Each number is 128 + 32 x the weight over its row's rms, rounded and kept within 0 to 255. Layers, rows and columns count from 0. Numbers have three digits each. The size before them is the row's rms in percent of the matrix's.

# layer 7 MLP up, 1344x224, rms 0.0551, rows 650-855, columns 128-159
102:098110103130065133188112189164111102106153142128127120154067050168138065121114068038115063115135
108:128104088186155153108129177102099182129177085100126108099140122097156123159154125163114137051077
101:145111132116157158143215101161126123146095141087124149087117118124107149084117127119113143150108
087:123153139131154103153104118145099112144147159131095138154163120081111116123128078151085097205129
108:120164177069138134196121061173128132083166137134116035131135127075092154103193091107087141149144
101:090083071150128152153162158186109100092116117131077155098213172114128106140153090063117175068126
109:131115096085125117108093167094130129161190122105132137140162137134131090151102140169101116044153
105:150129127162144077131119163104132179128067066085115139108115114146198105156131148179098145105120
102:152176124150159131157056102135127079139151072142113137122134156081134110092167094155103184155090
101:153123141097128102117130157080137099124146135181101100116074145121127176143170076154157177091144
097:148114066170139101137127108185149117139152205202135154183095086123108131093139126102148121160139
098:130128119129127128106185166177153090155172100125119140127127178131119121140166091172139158152080
097:071047167122116071128118100123074134104070113132093115100132104122081126132087110125192135169160
096:126096137170089128128114075144116113100135118162057104116122131096130129143096107126141150174105
091:102177104085110084144122091118116134112093160101105184145109129146084137136119114143160113069072
099:136173135133160180117174125183135158093164129114139145149159137110149182119088124132166098169087
101:158147110141115123103131083163137150158146115173111179151126138109172132140197098048073108101098
099:143068094114126087129163099155123156135156153114117123149126178071156133156194194116150088178138
087:144078193137161161100157149158052221085139118132112155119172104124119119129146176113130131112132
105:099062153121122085139140081141090123139126158065141108103156153149144091085134077132121165210138
099:086124126065145126178118102164071176084174093118191153154149160127116113135154156128174129126150
103:131112114162120123163087135103110080086179073112078086113155137081106108046137139112138097084117
097:154100106127107199128120198166148125151195133188101071107141136114140111201120114136110119150158
091:169153111100090146168181163157152090169215133166130127112080148118064182070137162104143165139139
106:074137150156139095186151095089182116138121091144118135126115150133180133142142125127098147106135
096:121092096162169109135105154149076095209173109108161127169179098093133132165115144130189093143113
094:091115169110146113148090134164161123142136158167109158166146047114082181141165066111149098141134
104:051104129176117115124132115126094180133133137129121144162165137139119098184191071172136172125160
110:135141124120178105173115166133149156159099140098088187122125137142117106130148158094163150074049
092:096118175122068132128081110171112209130116180186165122150107181113124119114107146145156232085121
102:113161059146117146089130170145094123139123129086166131101143144085145150052106103190128095110135
091:100065065165099150089088088106228163126099117122112144164124165070148146131107132123118169109085
105:147098170175135166118205127195101117125131123112134154132128118066136097071063186079125124132109
097:200173081105094086155147107139104140093105079169114106138117157141096143153091144131163102219152
097:138126124163106083139127129115125122073129113099087167179123098166138146160228159023131122186133
106:141118150091089149166053117125122088175175126055180154173096092191117179123118129057103116125154
117:115191132151061087153076144151145162149178102130159169186101103143155096166107148126180183155050
101:090139100057143057136081112087139109164087121087089086132137148072062171103175188184139157087112
100:098190097096076139135152160143144063116092150154095089092114115123152094157114172187105098064112
104:162187071147081150158083181186119168148113146048107067128114099134126117171129124108077155146104
095:115081085126150123135088199159133099130130129132136117105049065123125087160168123183092104120069
095:174074165090058133074167119130119133189141143099096111125111127070181133175087093112115096116116
092:122110161125162111138102134139142085136132142144093133163162137132053096146125137130178079090054
099:065153153162117164120080106166083125161176121106108081180209141143140151179152112135146127138096
106:122087106141143186059171167114150129144139148164133185131148136131161124184129124070080151118136
092:134084129094116084088146121141118119171128131131087115135087148110120148147205210151107121084093
095:106121128073142120098098111110072116156110094137092140179109165179127126129108128145153122088089
098:111153052128119169126161092153120098149131086116104129096113123089134109078168129104112092141135
099:145140186128107074076050096109163141165157129114121173089146155141061108186105106097147100088099
097:140139156101162125148210163138110078134136119080141134135184103116137190149098117133111111154115
108:102136130122058157138143151059169120125070142121176133109148118108084115125129163070098077145131
101:135146149105152137163111141133124162079119096128152178127112200091211078097138096094152153098101
105:109171106176162155110154141111168157159126095134150050089157123107058141127111133110160112160151
094:121116118162134166075138081071144090117087128150089090138147153108155125136160178219122112070091
090:143130150094089185133115155105177139068180172121117134120157054098101141138089129070141134060156
101:056100156171112181124099061082106116137051137105115161130136092153079134199104096158161068106137
100:134200179133117137171104122133153175102130105101127144111093123146131081118164126128132155149079
099:091111108138096138124146074079068122111125138113109107196161116138160085117114075061105064100180
102:116119128141058120145159189152064142114059124183143130103159069172088105068146140083171102091169
104:097103164131135168147094126131178128116149140175075164158131089208077127112113125157128133082120
103:135057167114140123181128156090104150153117123110112118148077104147138159143122122112117110082167
102:165170095195138139062119163114145136101131163070104142137193141151131049128115193094198151159090
094:153146130128113173178141114140181103132188113084130144083124200169087162029108072154105139173070
103:155161152161139137153097141110120105113173053150088115142113167164105166107134147140169130165166
103:128124102129096159179146146158113099139115158103146142086127191145151101095109153191183111187137
101:154159075159140139151182150149119163149113162131130142155162082117114111138130176107109123140107
095:084073126143096186132148148159146081091120127138072155083104151129110150132095109159094107171097
095:125095109096132097177167114093079177115081120141132171127077134133088150106168108125072097153184
094:143120178126157123133121117136185182152118091123112148171106097120134132123000139099161132144110
100:088143157149171120090129096129119155095176116208095139141113131159207165119156156085129174154134
103:104121134114103141155155140091081085121158100163128105176199098137158135142165131076118145121105
104:122125094026146117114129176132136118152119130118097157057145192153157106141145092112091111093147
090:096109115120144142140174095216135121106176049184132133117171115103127136164144104111149164137113
096:139068070133118090118101131126125161074188115139103135074145173135064114064076102161138084113125
101:029125114104137134101184170121139140098150084097040121131138168159116178115214167133094145101088
099:124103153139101161123156192144117114089194139129139101198127059097119118139151149178141160120104
095:094126093220155179166093088138104138095166160145140142134081124110153125155137064103088093103145
098:104114136114215094152133175072146118136127149132166158151128140093174168202116088097132157118102
104:072126108147063137143157164058127077146133099109092103066122119105176115133153131139063128127134
103:157175190115166096122102135110095184097140108175143115165147095122120116138160166106130128171136
093:139131131146111157101135101181103124123123041140066162135117068101172184070105133127120102079124
096:133070141144167132109168163117130130128127110071125079109127120106114204148074065120090125121078
101:128143176119139104103130084064169104138162087142115120138121152145144206091170124144165147043087
106:066129136080129108100142137118179138127084093049095104061140097160137123145150142078058131104123
096:113169154160127159118146106134140180153195096152124065113119142151091050177139129163114126171102
101:119123042151141139110087152122146120117073142071115094126110155122165165147154164137120058165128
098:152095080125097138159103127151127183104160154073135134125091122153116120134152134160096128109139
092:152103140127163094123127080153148114128119172144136141110118146155138121112200101080151105046144
107:167179090123178109145083114132062142088142105132147092166159122181137162118139157077102103112138
092:140157158123109102121131071124093180084138169126137120067099137095154161083102138127109164101176
097:139078151124093084128080109145165162082134165162074102078126064130095091188186151067053078106059
112:134102135117112065072151149167120147144155096160108119150046124134112141177132113132142120166127
102:072154142097154109204153120069145139111110084118144127168115120120129154122137065104121153092070
108:123116130106139126092142104108130080155058159091134117051144160083098107211088129062110145146135
093:130158115138115167153142116132091136179161144160129181154135131120134127121136082141145122150050
097:156132145125136158124123162089175132166151140084122100141162126068152095124162156127133107148168
096:120116084164118115139085132163191163150141152102145136167061127173065144145123140156167164089056
101:123144113080065132165207147094140137113140064120156138119106125102187085075112086186128098139140
107:140208174134172149182092147142114082104084136066072157124111100144133108110100105122136140120091
106:108183138166128122126168117098157119113101100126135085164124155162091131125098179089187075125113
099:155152121142149145177180142130163147167040187146116064126151135118104119164141163164124110177187
099:149125155173066130116136117122125152073157180135085100133151092155129134097085127107141204093117
097:116165131128105122178105162136071097147173113089096113112138224081049125199128163132095103084146
098:107108122118120167116090118159110093139099144111121135084120125151164183136105173108155140125097
098:125128077123149145167143069144181144175151147095105109132123125103161163140100163139137137110145
104:114152157136129123175116136108138140176129134066085139135118082108117154143125068129119100140161
098:161104150120136090104111123135096099150173071171141113094168135114095156118130108152151138061173
093:078195107128107158081135161151147106189183198156093129126110162172130138130101089139110134133117
096:165125135130058176110080104109100106177151136150175155112132131123127087153111098124123130101107
131:100171149185137101118162144182191165151125143167087147130176143147107139171130077116077155159161
099:083137085159169115158149122173165122095191133125153106104143153156044116154101100175150113085074
101:152091186141158102112085150140207148066104106094129177106106172143122114136131101107144115182105
103:134076100139127138110134145134196127125104178176068062154152213114151189127127104135129133128129
108:134096107163165163109162133120127139169088196103128197137140106159121146136112129204102092135169
101:118154171168083134119134121131102156178137098116160096148126146153117182167106129087123141144101
100:171065115113210166096146108100126119041175106161140053148073151200111083094130077136087105159093
096:140123137097116073132178150149093166144129127095067103120172156202135142098148130134170127142131
110:097133134154125134128111150098072210120133098136163124185102138130146160094136152158170082110106
105:125078170136106138127164150098105132102140125079142107086161125080155103105120124112102116105096
100:185142118098135145123069122173099125176101121143131099151144089101155118132121066135117075117139
105:139125155140140110083153159180159145109096134100121123110125109134153114106163141083181160100129
103:124077139103110154133132134104152099177102112124101210126171120082175122089139158182094108156138
106:089106086093165085193131193114144160184187147113112142089115094089137107120169168153113113120066
095:130134163137115109094141122173143102161050121155090154128116175123110136142133127115143121087135
102:159179141115157107052174110138122125091119086112140086122191096108085128090096094162162146148071
102:138145137170164186159097127102088082086136108138121060148173124081151144156112116139164165138091
097:126109095147126089116124140144090113121138109156112132131137123053140118166182160127037140148114
103:134133170109129167110110149164130136187102104090154114104153145121113084114118165097130144111166
097:127151093099176114152119127139127046118142152138057124132049116144135106124112089131108151123156
105:110153130029077066112109148076099056131172146165111101158129125119122164079126134119078130080122
101:151073088120137120112155136107041137159133220152158107121146173145150177160148160140155107180178
103:100118127149094149115199167202171118164132154094182169156071174141139093167153094138158112091056
096:136177127162117120100213109137086098107154114145137117137141129112124087145061139107113104089134
099:160110064152094186131103136112153143099092141190145165156106122134139087125162088109171129111125
108:088169196133088151135131147094154181096152068095104137116139186113125131171119143101155103184094
098:108128144142175196132023093159134106139144097126101138096043130134116132133040143117086130112096
103:135069113162133135179140111074193173107176183169125147169155095111108135125098144060200118140105
106:138157140125182174151115167125152124120158131092121139050087127119132096142150103154134129102081
096:125138119143067145123194086103080097132090169078152120150080119151196115142163104170112167171092
098:123082149111161157118179043134119104206093158139148143099103059083140131137145133143102144161099
100:123141116120106124123120141112150115114119100167092138078202094126146098089104079117060155104153
095:125135108129177069138149117169144112141119105149089129125141126161100133077136194129150108069188
094:153073117161129097160132078140123112165101089086150127094110119137091157152174153107159137096081
093:116126121128051132082122085126098175129118123105122133106122122121127122123095114092206166141108
111:103078124157109111143103089118113116103089117136104107121110066107096132135142070147073108123104
099:139150126139140116072086135097153182101052122112149102145086111149152178121128089128098131108164
097:115151185163124151098122098108150187144182105102145128142134147143185122132083094106110149143098
096:104156137156109127147094126166124130166142167111159187101114126080144191180161065091161068154103
099:144156125139099138104117151142088137153134097134085084122119096125047150174163100141139193144113
098:158068149135058082124159071098123121125133156115092087116184069183087102111141155128145101100134
104:132135115152187159095172112132132147134128197170117160115122086115110105158105122145119051114135
096:140150144106163124160148044155116116110098132139155174103165096152093186081113156068151102145124
100:125070106049135134087097067176175173173123096110094099154150145157132113120089157097103165160164
102:123099129150117161187109170114097157120095148082088144097121110163132128148152126150096114108128
102:144140076147139093099111114079140084134186132090113152119130109121130142174118146063137110124154
093:096203168052165134127123088115150140145103146100116135123155191123154071122091183081125132129127
103:152099154114151158154129130106061081106162132152139074132100116113170115141171092070155139136075
098:125164184088143103178092106160139164149103148115117116185139108180151109091114179126132179096157
099:168224106114148187098208134145204162102140143105159128158152144171106147086158099090143149156165
092:111175125129120148157139123127100148080110106091104091104163132134149099167084126129124096100111
096:103073108155121101117073126065174084135130127036114130115095088109099053084145065118090068127142
100:111153105142070114116156166131150098120149052081107153104169162150114128137121120119127154077108
103:091088083092155129143138150069061060153159157210110148096113174111137102092159091122133092119133
115:130059111132101136088127098171150152112061127067070064110130086092091134129142109128073085128153
100:131131154116149102064127142193147078096126196101093087105108069134097157103099135118171145120086
102:106097148099154142098135082152171107154096092080157126108134113167113012107115141120120113121142
109:114161087143179086091142110166163108100169142110101153138117117177112143097048149105177171163077
096:109157180160108149108111169113106161118170098131096185102066135166131091137194111101170088094136
095:112138144144134140138152107137155147130192073149118125132101142128135175162144070128121052088130
094:103151171160130151180089113147158143170081072095095112116165098158162132109129134131150160133070
099:170118076134153094122089173108170122158187164131096159094124068107106132155117164140132110062111
100:037087169132090126090097096078150180138133110125076091078166139137176122107115117158086143113103
103:137129109107119158148151154145112108126160125092087202180135148141098154112115136107156135107138
103:159150151072088141154098107146069137100141122115141135121123152155125106129095164135127124150148
097:137136119122122167131112146139120136170128125144145151128122097146120114194092170162209154150102
095:094224152149098117169097193085144134147160166166122126141150099122181154148099109118125139141082
103:103171110173075151126142089105123109131133121162158184144067170134106097070132082109136147145133
100:111139125154152223099109127156073150117161177134096096134076139115163104160163083126123090162158
094:066124134125125068105132047122163151083141131129140176141139144134101141104139104067176119099106
099:124131127147105124123088163104165150182121107104133114110120155088100194115088100090143124103115
098:130106120094090159106115128206110140063102138136123097185105125122114111130157173098149061120135
100:160139107166102113132143122096124136149155137107093159151053135108162090109104089200131145136115
099:151087116094131113089128135142056144131139121188166110110075153142104068157115148108098090106110
103:156132150125071118199159110119117221143146186105117116135132167159147136179095087149143111126138
103:127072148144176066135156128116122150146116111091100105158109138103148141168102171119193143161137
099:120108132120166117141112090186140094162141118138113074110106155134103120067096101117137123130121
098:146130163106126123193125199166116083124109104177091103147161157186154159106161122186144113092057
105:153173105138105104179191157171080113096125144153114090088161085110083098178142107129215174107120
101:107152124072114070084112131132140170126121166187150117116166123118147099142143151122135111078141
105:125176143174166172099107108135150091059125150127121129146152124176134162166134123121108187163101
096:133144109126121131076117112132133113132110112094214166096183072138162081185161129104145079165119
100:089181092084050126109119078124150091168129124204145107102117143144182146161119094141187088137146
106:106180148092152189155103134099088099127152117160130135146154098105137136155192178169166104185137
095:134173105197125188118080175183050088107130155076068134114138116111108136099129120173051096120118
097:123162205122140115115100108168103125131188187177106146164095148119125158115149174117092184136150
098:096090122114084111147133112119099152144101175159101117074150137158085113087067138109101107074110
094:127153163144168042121134152141125102140164080164162200137176100111110128158136143197128166110140
098:134105146106160114152104111075169189137092141107169130066202133111164158146148167109154157151107
104:121091149111090129143094154077196117119131126133137123148139170179122095139157146102123147106157
102:139136082160114147132114117109174131088177133103147107208091154146160072156106140158086110092136
094:123086144045096126158130128104131187140141175103116125154194150146146096157096118179184122150127
099:132170143170125126193106159151127167130098082092131109086130155109141106134135104100166123095092
099:135114115139081137146106102051126142200141140162099105133142110149066159129151145172150125087142
100:085111163115134077104107092224099183111131128177116102040123057165146164144173119103156127138085
109:155164165124141162119160100158141134095156142160112179116172172180137090170073095160109044165127
098:106112176090141131188094170127120147132105091126132139149145073100118197130144111100107120103164
# layer 7 MLP down (transposed), 1344x224, rms 0.0551, rows 650-854, columns 128-159
099:160122160112075127123152126151071104104082101114137168175140127137126081102134136161114114151140
113:167160104076141152143108160155186092164144125191113175106140146145132149108172152107100106078097
101:145098108141148145079158159189138094125097134125159114082160092144101122140137179138094151138160
091:163098149131134183104163174109156142116126166126136125092143109135143166101140173119136116146058
111:081090192173136138099184151169070120150153125113131133097107064176104145101103067124161227152151
102:083093128099135089103173134148112146132147142099169123103064117096176125147085128147164101189105
108:154155150141172164133113109125094157146130140102123151154048164046057141131111132102158196062115
104:115123172062068131127173096079092146131119088132080197126155157118100149124099168114141108178117
097:124119094107121130122098115077094103106120176119115139134133094123168132101140158102142093103141
101:107104085142151162177145093098131120150111182169129135129089148112099069147166127104154140128087
103:110146136144082102094088138107113106123083110126143150148110126091164121148132143140165177147160
098:125136116167158120115152122115109133096124127093088176139083179139173131116178194059131090112122
096:181103111117138199088152099169166146079107116154148129088116186128169180115136115128148128211143
090:090130085092096164149132165169149098104178139119112138098160059089133183160132164121130126103098
096:157047168115152167150141175139117130115084119141066137120140173059162128184087119142072142123156
087:132172150092164104152132127106132104138151130135099127138064173093121220072072068096131197136101
102:152104100115115164126060124082099188190124118146165089156133156115091170177121135127191149036145
098:157133110122178123136091142086044089149171123160140173146143148155106105113114062123074073055109
087:185120090150131129098110093135149144146111143185178134135133134135100166126124139140132143108081
096:166079130136134159117164152150126138107072144103073085136095147113126142149126137147089121150133
101:185102152170121106124163148146127094096211122092106103053148085160101160149162146097101114092113
104:125110193094156148090121176118136139078165141099128117133066116141141120121116154110169185101198
100:141073145112141144114113116093106123112150103125068128203129116124157094121125126140127132114161
092:091108092147189137119111120130081111121074106106150118172151082149140108173100139073173099108113
104:166086149098157103169102186130159192099097150119156147056149088107152146106134135150147146167153
097:129148106117104088090148153121138145125110097153076163099100121091126106117176109141058074175116
098:182121140135102130101116154085082159106185059151124153116140132125146176149178212127116138117153
093:117072156101165129134151144058150123111132114173163135169092048081157182112083173122122113108116
107:138102137148093113144142090084091105143068163142129071174068097127156124131085089097127192109118
093:132110150135111194061154175090172075126139133087129131131113121135154081100121069142137107123142
101:063109176167170141121142094117156080142143159173114155153132112201140155091071099114167097126150
094:110166131169132111139135127123084138116083141143094155043127101161127124151152146161116124094150
106:081171134161190143141160089162098122115148162163116164127035157070156140092096069099141143165135
095:104153113113151191161168123113144180084123157113117132113127149143107146195129160182159164087083
099:179047107141167150136175114076126130116107142189171149123105091087166153108141111121148083147078
109:110146066130121156117142083114141065074187106147168154142149148094108034178122127090166124133142
121:131174098145075129064125142140140120137135105116185155153123155140161114156117085044138199170089
101:130173161114136070105134182153196122114217149156123180091125146179142084150133143175155061151095
095:133135163138184120079128127058124104163123127157123140138165124062108084081164107119096133173084
105:186124123133153130102124059181157130117166103142131107089052131107118130108121164118099206145130
102:096158163064138143126152083115157120141100102148142156118161121082140124072176161054126124084111
093:147167070113156108154131138145121061151149194125152152122083072113075091101119118083135076137167
097:148136144123101120150166143132112101180107178171154107145124109152095085137144041168175206093126
102:160149113124163087197132128119144137121141165095095121107129140146133097148141129167160118117135
104:166199140134124102152159144124128093069188127160171100114146079205083174132180197095126148139151
096:113120074181160161075084137083083164111134072180119063113061114104134172150057067065100151154172
096:207100137175141171110114169117195178093160135182083108159130141112137140097123165112101132124157
108:102152158115103117112085100077115109185141144165146097153112207105108141129130128141118122147187
104:074103097170173153190126132088167113137153186120078161156127159111159195173085168162100216138126
091:122113154130097157116063160129125062112111126146153114205157149156152105126111123165154144107090
110:098096137130092105178170128120134101061120127177196107147112116076078108143101126118104133141112
104:187125136145121113185170136193173140135092133138126145150105191132156106121115132146117129119146
106:142054171173136161092122120160117106116090126124173099099112187142128140137047117162166154167168
098:118124113110159111125202098157145123116082120134163124067107096180198127132130099208120088125126
092:114154141123130125121152162124072139149080153158124183151171132168143174109122135146103156113128
093:163158103140145113055109151131122167099157165119113106163106135157140094122153142131013139177170
104:194183098122086149101177140138133132133109105115130144116153074187067120113125153124195088096166
086:124118124132119121114157166158109134105115108155095130086122130128143130083100171129155154128106
108:210138130131052136062119086154156119113143104169129134163108132160141138107128104121093128062176
098:122131069149085134141135089105173115115117103132176085149114146112148134107143075113100127135100
110:130234109185128106111169109097133144110131198132176101123150090162121149098119116160051157150100
099:152171114131164140138070085085149107153115143154147060178090140128086132085110132207135102129114
096:153144142093181113087178096144129099205119136119095139129111136105098146146111098139177050116134
105:122129110115190116109086103113123113141128121099128105135104106155156138140159136142186146184140
101:159125176107099136135143129167096128102124162145140091105120149160099113164126143159072161170105
079:118131142138185140165111159123129130098123083103160092158120131185112081171108093095117163088215
097:116131146114171138079091075139074090118135122080130131130092087107137155132144128164111156130150
094:106129187153103175146090158149127156086078167088155145133137136180138121137120178110155100108111
097:080161143102164076143121105150180138143060145120149120144077099101097104138143124092184121152155
103:084122104125089189160135164152126156139148123128117087125101139130072090133145133176147146077148
102:147138109125163101068086128212161135154134127128102126128144171156173117083164155122141143124137
097:156049116139090128146132193171138164137138126157168014094139100080161171104092133095092209165175
094:123135096115089118121139105099143183130149125090138072150107163059167100132156106139133099104094
099:156153154142147133174111106125080112118086134133137136091147157148140127185127145143169119059128
102:185133109124164106170173126162059087136106091157120102074121130107161125145134177123143110110158
096:173146119194117154128033103172137148151141144126145072089104153065156102167121095112167120148101
095:154079160053070108163190119121183115163058159172105187145118088119071129055144209104126106108073
112:108137124124136140119083079086137102186124105174130136140121162109144103188125179164226084124135
110:171119182097124169154173139119115149156086123147155104116101076108164133110103117110152169118136
105:135138131162124125124124130162139101174137184063107101150172155119152114142135072113171103095115
098:171166162179126126155109126136141154111105205107190073104144120128180104089176167119158141114122
095:046150109088186148114075102089079122115133179129143123125186161104224133100162127134084180144129
099:122139065129159121074139132089144135118170085183133153058145126160135192105134132138087161127175
101:146153129156147123162150070146090122151073142171101178097123119130056168159132151125137072102130
098:152190143110196131119152063114167195093106137135166180119133124075114166102177116165135162119156
104:122170154173094157107143123125150119128084120098139175152070178162132130092086146080126161134161
098:070164115145175096158141152161123179144092152147138121085122057107159135127117114142136095191119
087:151121140102118215176147119073121047137133103118100117151140107099107117123123125082104133196172
105:137146124055054180096132070077136109131144127109097152135128169100144106113164152133121118096164
093:143142146144186158149153096175106145143134169127192117111124141129109139129105105123101106132166
090:116141092111119147151144105074110108110123110175183127130152116096105131038101099098118141134125
078:116102117119101124108114168084095126145121145137174152118064153132162116167121147103195099135090
103:147099117095081071169056132157120090126145142131135080106158155115128118129175071125107115101166
109:107133064087088074108163113113095140155196132154108129131233154090124190113121109159120124107085
089:147085148149119118120163129181111132123134128124162176146144118159149208130185135140102130103133
102:140170105128119119077138128128124103148100110159132149165112115140131064118105149167127095096144
100:119059147105155145117085118166183141157075076096143117139108149122129087150101124135154131115165
103:134149138143120173137105145142077146155190096133178063189145116144124112176123160128116078108105
102:193107153120154149127131148182106101142114116105096116102058067043133088135095221122102108112138
104:192113080119170157078154100124108148087059098132137150142167144152170156134127131087127096124121
096:113127128095146173136134117143128165140122093194098134175151165092161137135126101137136136142139
100:121182065153097125151130111132123107124114113182127130158155165084117154114095149143100120135099
101:118134139178146158126135141114101161127134102171135153113115150198141103175164117132137145137101
102:140153152119132143125147125110174084131075115097135116162136113095172085117114118101120115033165
102:102123122167145122094108173155144115105106044120138141131149191214135090167119145107103132084072
107:085138143040105137089146135154110100128166073041082129140103072101141115162148094066146105168097
095:119162085163219087059095095169130079083069149129136180182157142135109090114110093138144142190108
095:151117124122167057176095087080125099135140120142115092085177165121147149142156114199109122091104
097:122115159110162135164175116168134120046162186059099102135155117097116160135164153120144130188153
093:084178104097117167150159097151124117141123144081110167147148160138125152164144121106091128107155
104:135195117097168148155172147128141157120128112202185178160166117155087107140193159153149104115164
103:105155085117115094098161099141146107110160164096071134140117193195151150105085156130094082088152
103:141154152182143143094086105087143105130132108120135112103196154128126148102150080084144096124122
104:136126219136121133140066132131121082187116105169129164164119108167149131098092152083114147111147
105:113077146089102098143187155161109134117192183090143055107121149083065087102089075082088140212132
099:173182070147171213101171103139110113101188159059136135144118089133104084139147158119170122155159
104:178137159115134138130120135098133148091116100159126152121174149091181134128032155123194157106142
098:146071154123077105156131099144113135123162172128112135109118164133160158170145046102153136102156
107:099141105083123079092118153140064097155164126166083140187146127125170149127147100163169181121137
098:077142139103149153101128128145149132114114128143152119038122143156148106154133128135072142144194
103:114172104046103134105106128167137127154143097126109077120152107116131209143134111185179115109102
101:130111193140122131148182088117098115166116130166154151078039148104091114148106116102097110129092
100:168100129191189151097094110204126176157135146139147101185141095085063121069143215158179117130152
094:154146116111109134158151133106107097123093075131172174130168108126140083152108236166119105148140
101:135110149145086138103122072102090135066118176137106163163110108158188159165185119102134114154180
102:118135129067079079121133165139072108106112081204183106128118129090137106156082122090126184169151
101:152107170103190165144112099092210177134065115145100176105121128162163086106113077070109121115132
104:117081105108143109128104177121173134103152176145136135129169165175099154125108153111097140157121
103:157128165089035091110152132088143121117138122040121217115099080140157070064098173121155126134113
092:162138099161151170106127131170136123154104153109168191182107097130122126152126126131097117140170
105:168152142101166173184198117116026061108158133127125182138143131155141184142113158090149148137134
102:123082138110174193135108131133102138114153092148050170109116141108139101033144110105148117133137
100:128089150164091174094116136081163094134135120156087156174128139174085152215188141105104169149156
104:143197130117179092122144097163051061124091075117089089206122193198164160114141127106118089088151
110:159103106155099118169105123131123098156082153087167139108121125124108113125120093118163121154154
104:086122180099095166101085154098131067132118089123093207161131142181174138045083118109116149119102
106:222161157090081108196108161066122115101120152141164123109161184161124157119118119063149194140164
109:144174066137129103151098094135067086148116061147114110111106136085186116131195131117161110107091
099:173109088169105108150118158105191100116090162134119119162106119171181107128131062075138155107186
100:078144131168096159124137140124183137111086110166103185171160140173093172089102119095086150155147
109:169135094137140103161156091102136148164087117117179079094091095138084126141147142147229057142181
096:145165154102095140168207092140092165125116130109136169116134203089151164080136171124142155055126
096:130138148109152137085161110191121051099093112173090105197126114106163137176102129146099111119115
104:102127145116129127169164130064135119104121139129102089110126113153164106079124130111143193150088
086:150110148106112167141107146101173121108153142132114125130177147148133112124143143098077111148094
102:106149142105108140107108090138169138126142078119112110129157146104159118138122120102123205107176
103:152186126067112109085126134136165108179148051123154108116147064131103119116169122146125159062163
094:133151155114129127117178184113109131142105148143141102120177121108160080139125124140168156076056
095:111104102140053146109127148106159144114103129104111142151135107197160137103072124160178166077122
107:141164116176109168126121116106079140122107106169100129120113122113118168091166141156098145121131
106:094113146088165099128121097087074133139113096120091151123121147117071126155152099108112115103124
089:098094083094101103063155156167145095091138182083157129157085081157135121123129089152179164101172
096:107061115093151110133142132076135071142126093109091188189110090098138199151132120177112116075129
107:154194107139119130145089095102176114056125102097109167116212146145149172114183162090162070127140
102:112178180105142159115172065126129159101077131143209135087145156101120125127152141042091111134123
102:149098122133141097094125176211070124078130128176092173119151085157190110144135113126115136127072
097:068157062141115133118173126113140145110114136101169134083089090173120080179147116109132112153084
094:107062115170145079122137139079083153164222174109108102148114056198144134105140098119094198093163
102:167174145121088107108081125162079186128097093138093103147125106139106152110130091092089095182085
095:137062179166136115108181149167121128127177107074172137097146150090150115059102051105173119204107
085:146201174117097125138200045167127159100109120164138154062081126139157113140086128122161118134162
109:177139121076204077096152123108136052087090129129151139125144122162090056186063149185103100147137
103:134105175141155088088090081136121083153076105117124116128189127084147160169135184063114120086169
081:092084112095119153127145129169171184098126097170133138167117086130089129114130109181133107160129
098:151183079197156151220141112136101101168143113152146181117119104128104151097172142160107110176086
099:109097135135147130115144134150136198133151114140145110130095120101160135078126099047169131107053
109:181114064157154105086159136119158127110100098081111141128093081155150085169104159192119136189145
096:164085134208102123138129155116163116089095115186120094171123124188121141128076134131075143133158
091:146062206109116120143126133127137127146101145144139127125099089086170120080150135115111135160143
097:145132130106089128116080159140156182092148135115145100113125093084083118125115186134166117147144
102:139035140117124127122097133117127169149102089120155072068079150144120150134122117108103111118143
095:147185135134143157069109140107128132117141150125134112143144122145080111116135136081109142102154
104:126143104138112136107140132109121132126085084141118141117078120129146099087089051147097139195099
108:155105091184122097147153101075095145112117168108108081134148136151185123127223082145074093112092
095:150133077141126074116199098114084099118186130149117086163108127107099113134119112109033107131064
100:097105138132128184119139094158149145080153123128141151166111110221097104195129156171138160120139
108:187138180134087107164078102136123172118064191139134156134130090116176110158135124139158146082088
098:105162119101144100106097107096078155130113164137109167104174103124106130157150151157178119089156
093:177160130171194171160161139118106179107175134129088102121123121131174113058136135179095178187127
102:093110078154101093168108101154126085115075183128053058092098119159083095139166093088148146096146
101:067122141116185112140156098165158114125153142131110122093157134091142104167180109113118107181090
097:146112129131149141150129171112152186151181106145129117122152122186104151062172138097097106112000
096:131094155094100183136117133086141108100105142104123150143079082145130135125125132099152181130131
107:095147136119082098117126106204148145089145095113139171130117128103156166059146165076166144089093
110:166090089074189129109161156114130150109086154185166069168097090153140134099104105110117158082147
099:064103139185101105083126130113119137097151142078083139125107116127081182159103122115129124103162
096:111155106163096121140107188174182153107147088121188078043125103121137121095117105133146164132132
099:104088089084163079119130120141099117093058074129126081136079157154105124150119119116141174117095
103:089114149102145120101159126191176135102100093161093062128149156108172126167087174062146067146131
102:143136099140121121123149114095142120169159155141173084094061176145107085098147075117147122143111
099:110102113155138114124141116166130109114172139163110131139100137128126117120123170152122141122127
101:093085133159124107138116153113114114123130138187106069148132098174132201104135125142128109092141
108:093141151145093199100105114177152160179090119088146118124155153086130100181159128086096072150093
104:113217139121166081118130170083086163137104078131143093070119135136121153099038103142138168120084
101:115054165127108181090147111142196123119134163121121176091099143098084124122153159128087087138124
100:108098163095187143155144173162105143097117058114127135125106107099217162090077191058138155138143
091:140101149112110167112115147110150181094120134100135161159030131069067121121131118142109099105179
098:146141163123098110120167100188118115065162117124158137123103112161154106132092130156166159135125
112:189140130162095090193122143145154098085063134172056116135097133160112145140189165127117137150087
101:204089128076085188103130091137144147159129136109062143156133168140128132126097148095152145128155
097:089182164135110172129156149093108149101153098142163116080167142178155173094136141125032113085163
100:204089163138167136202110060138132190140152121166126115089141147116123152148097152062149122137130
099:120200119122101162082158095094080127137125130094152129160071192142157158123096165150127105125112
105:081153139125073089071121116147162111145109182140141166180095160150164106151133167129147135148189
103:156132057208178151185102083097137127129097139122181131167117147143103133136179127118137123129176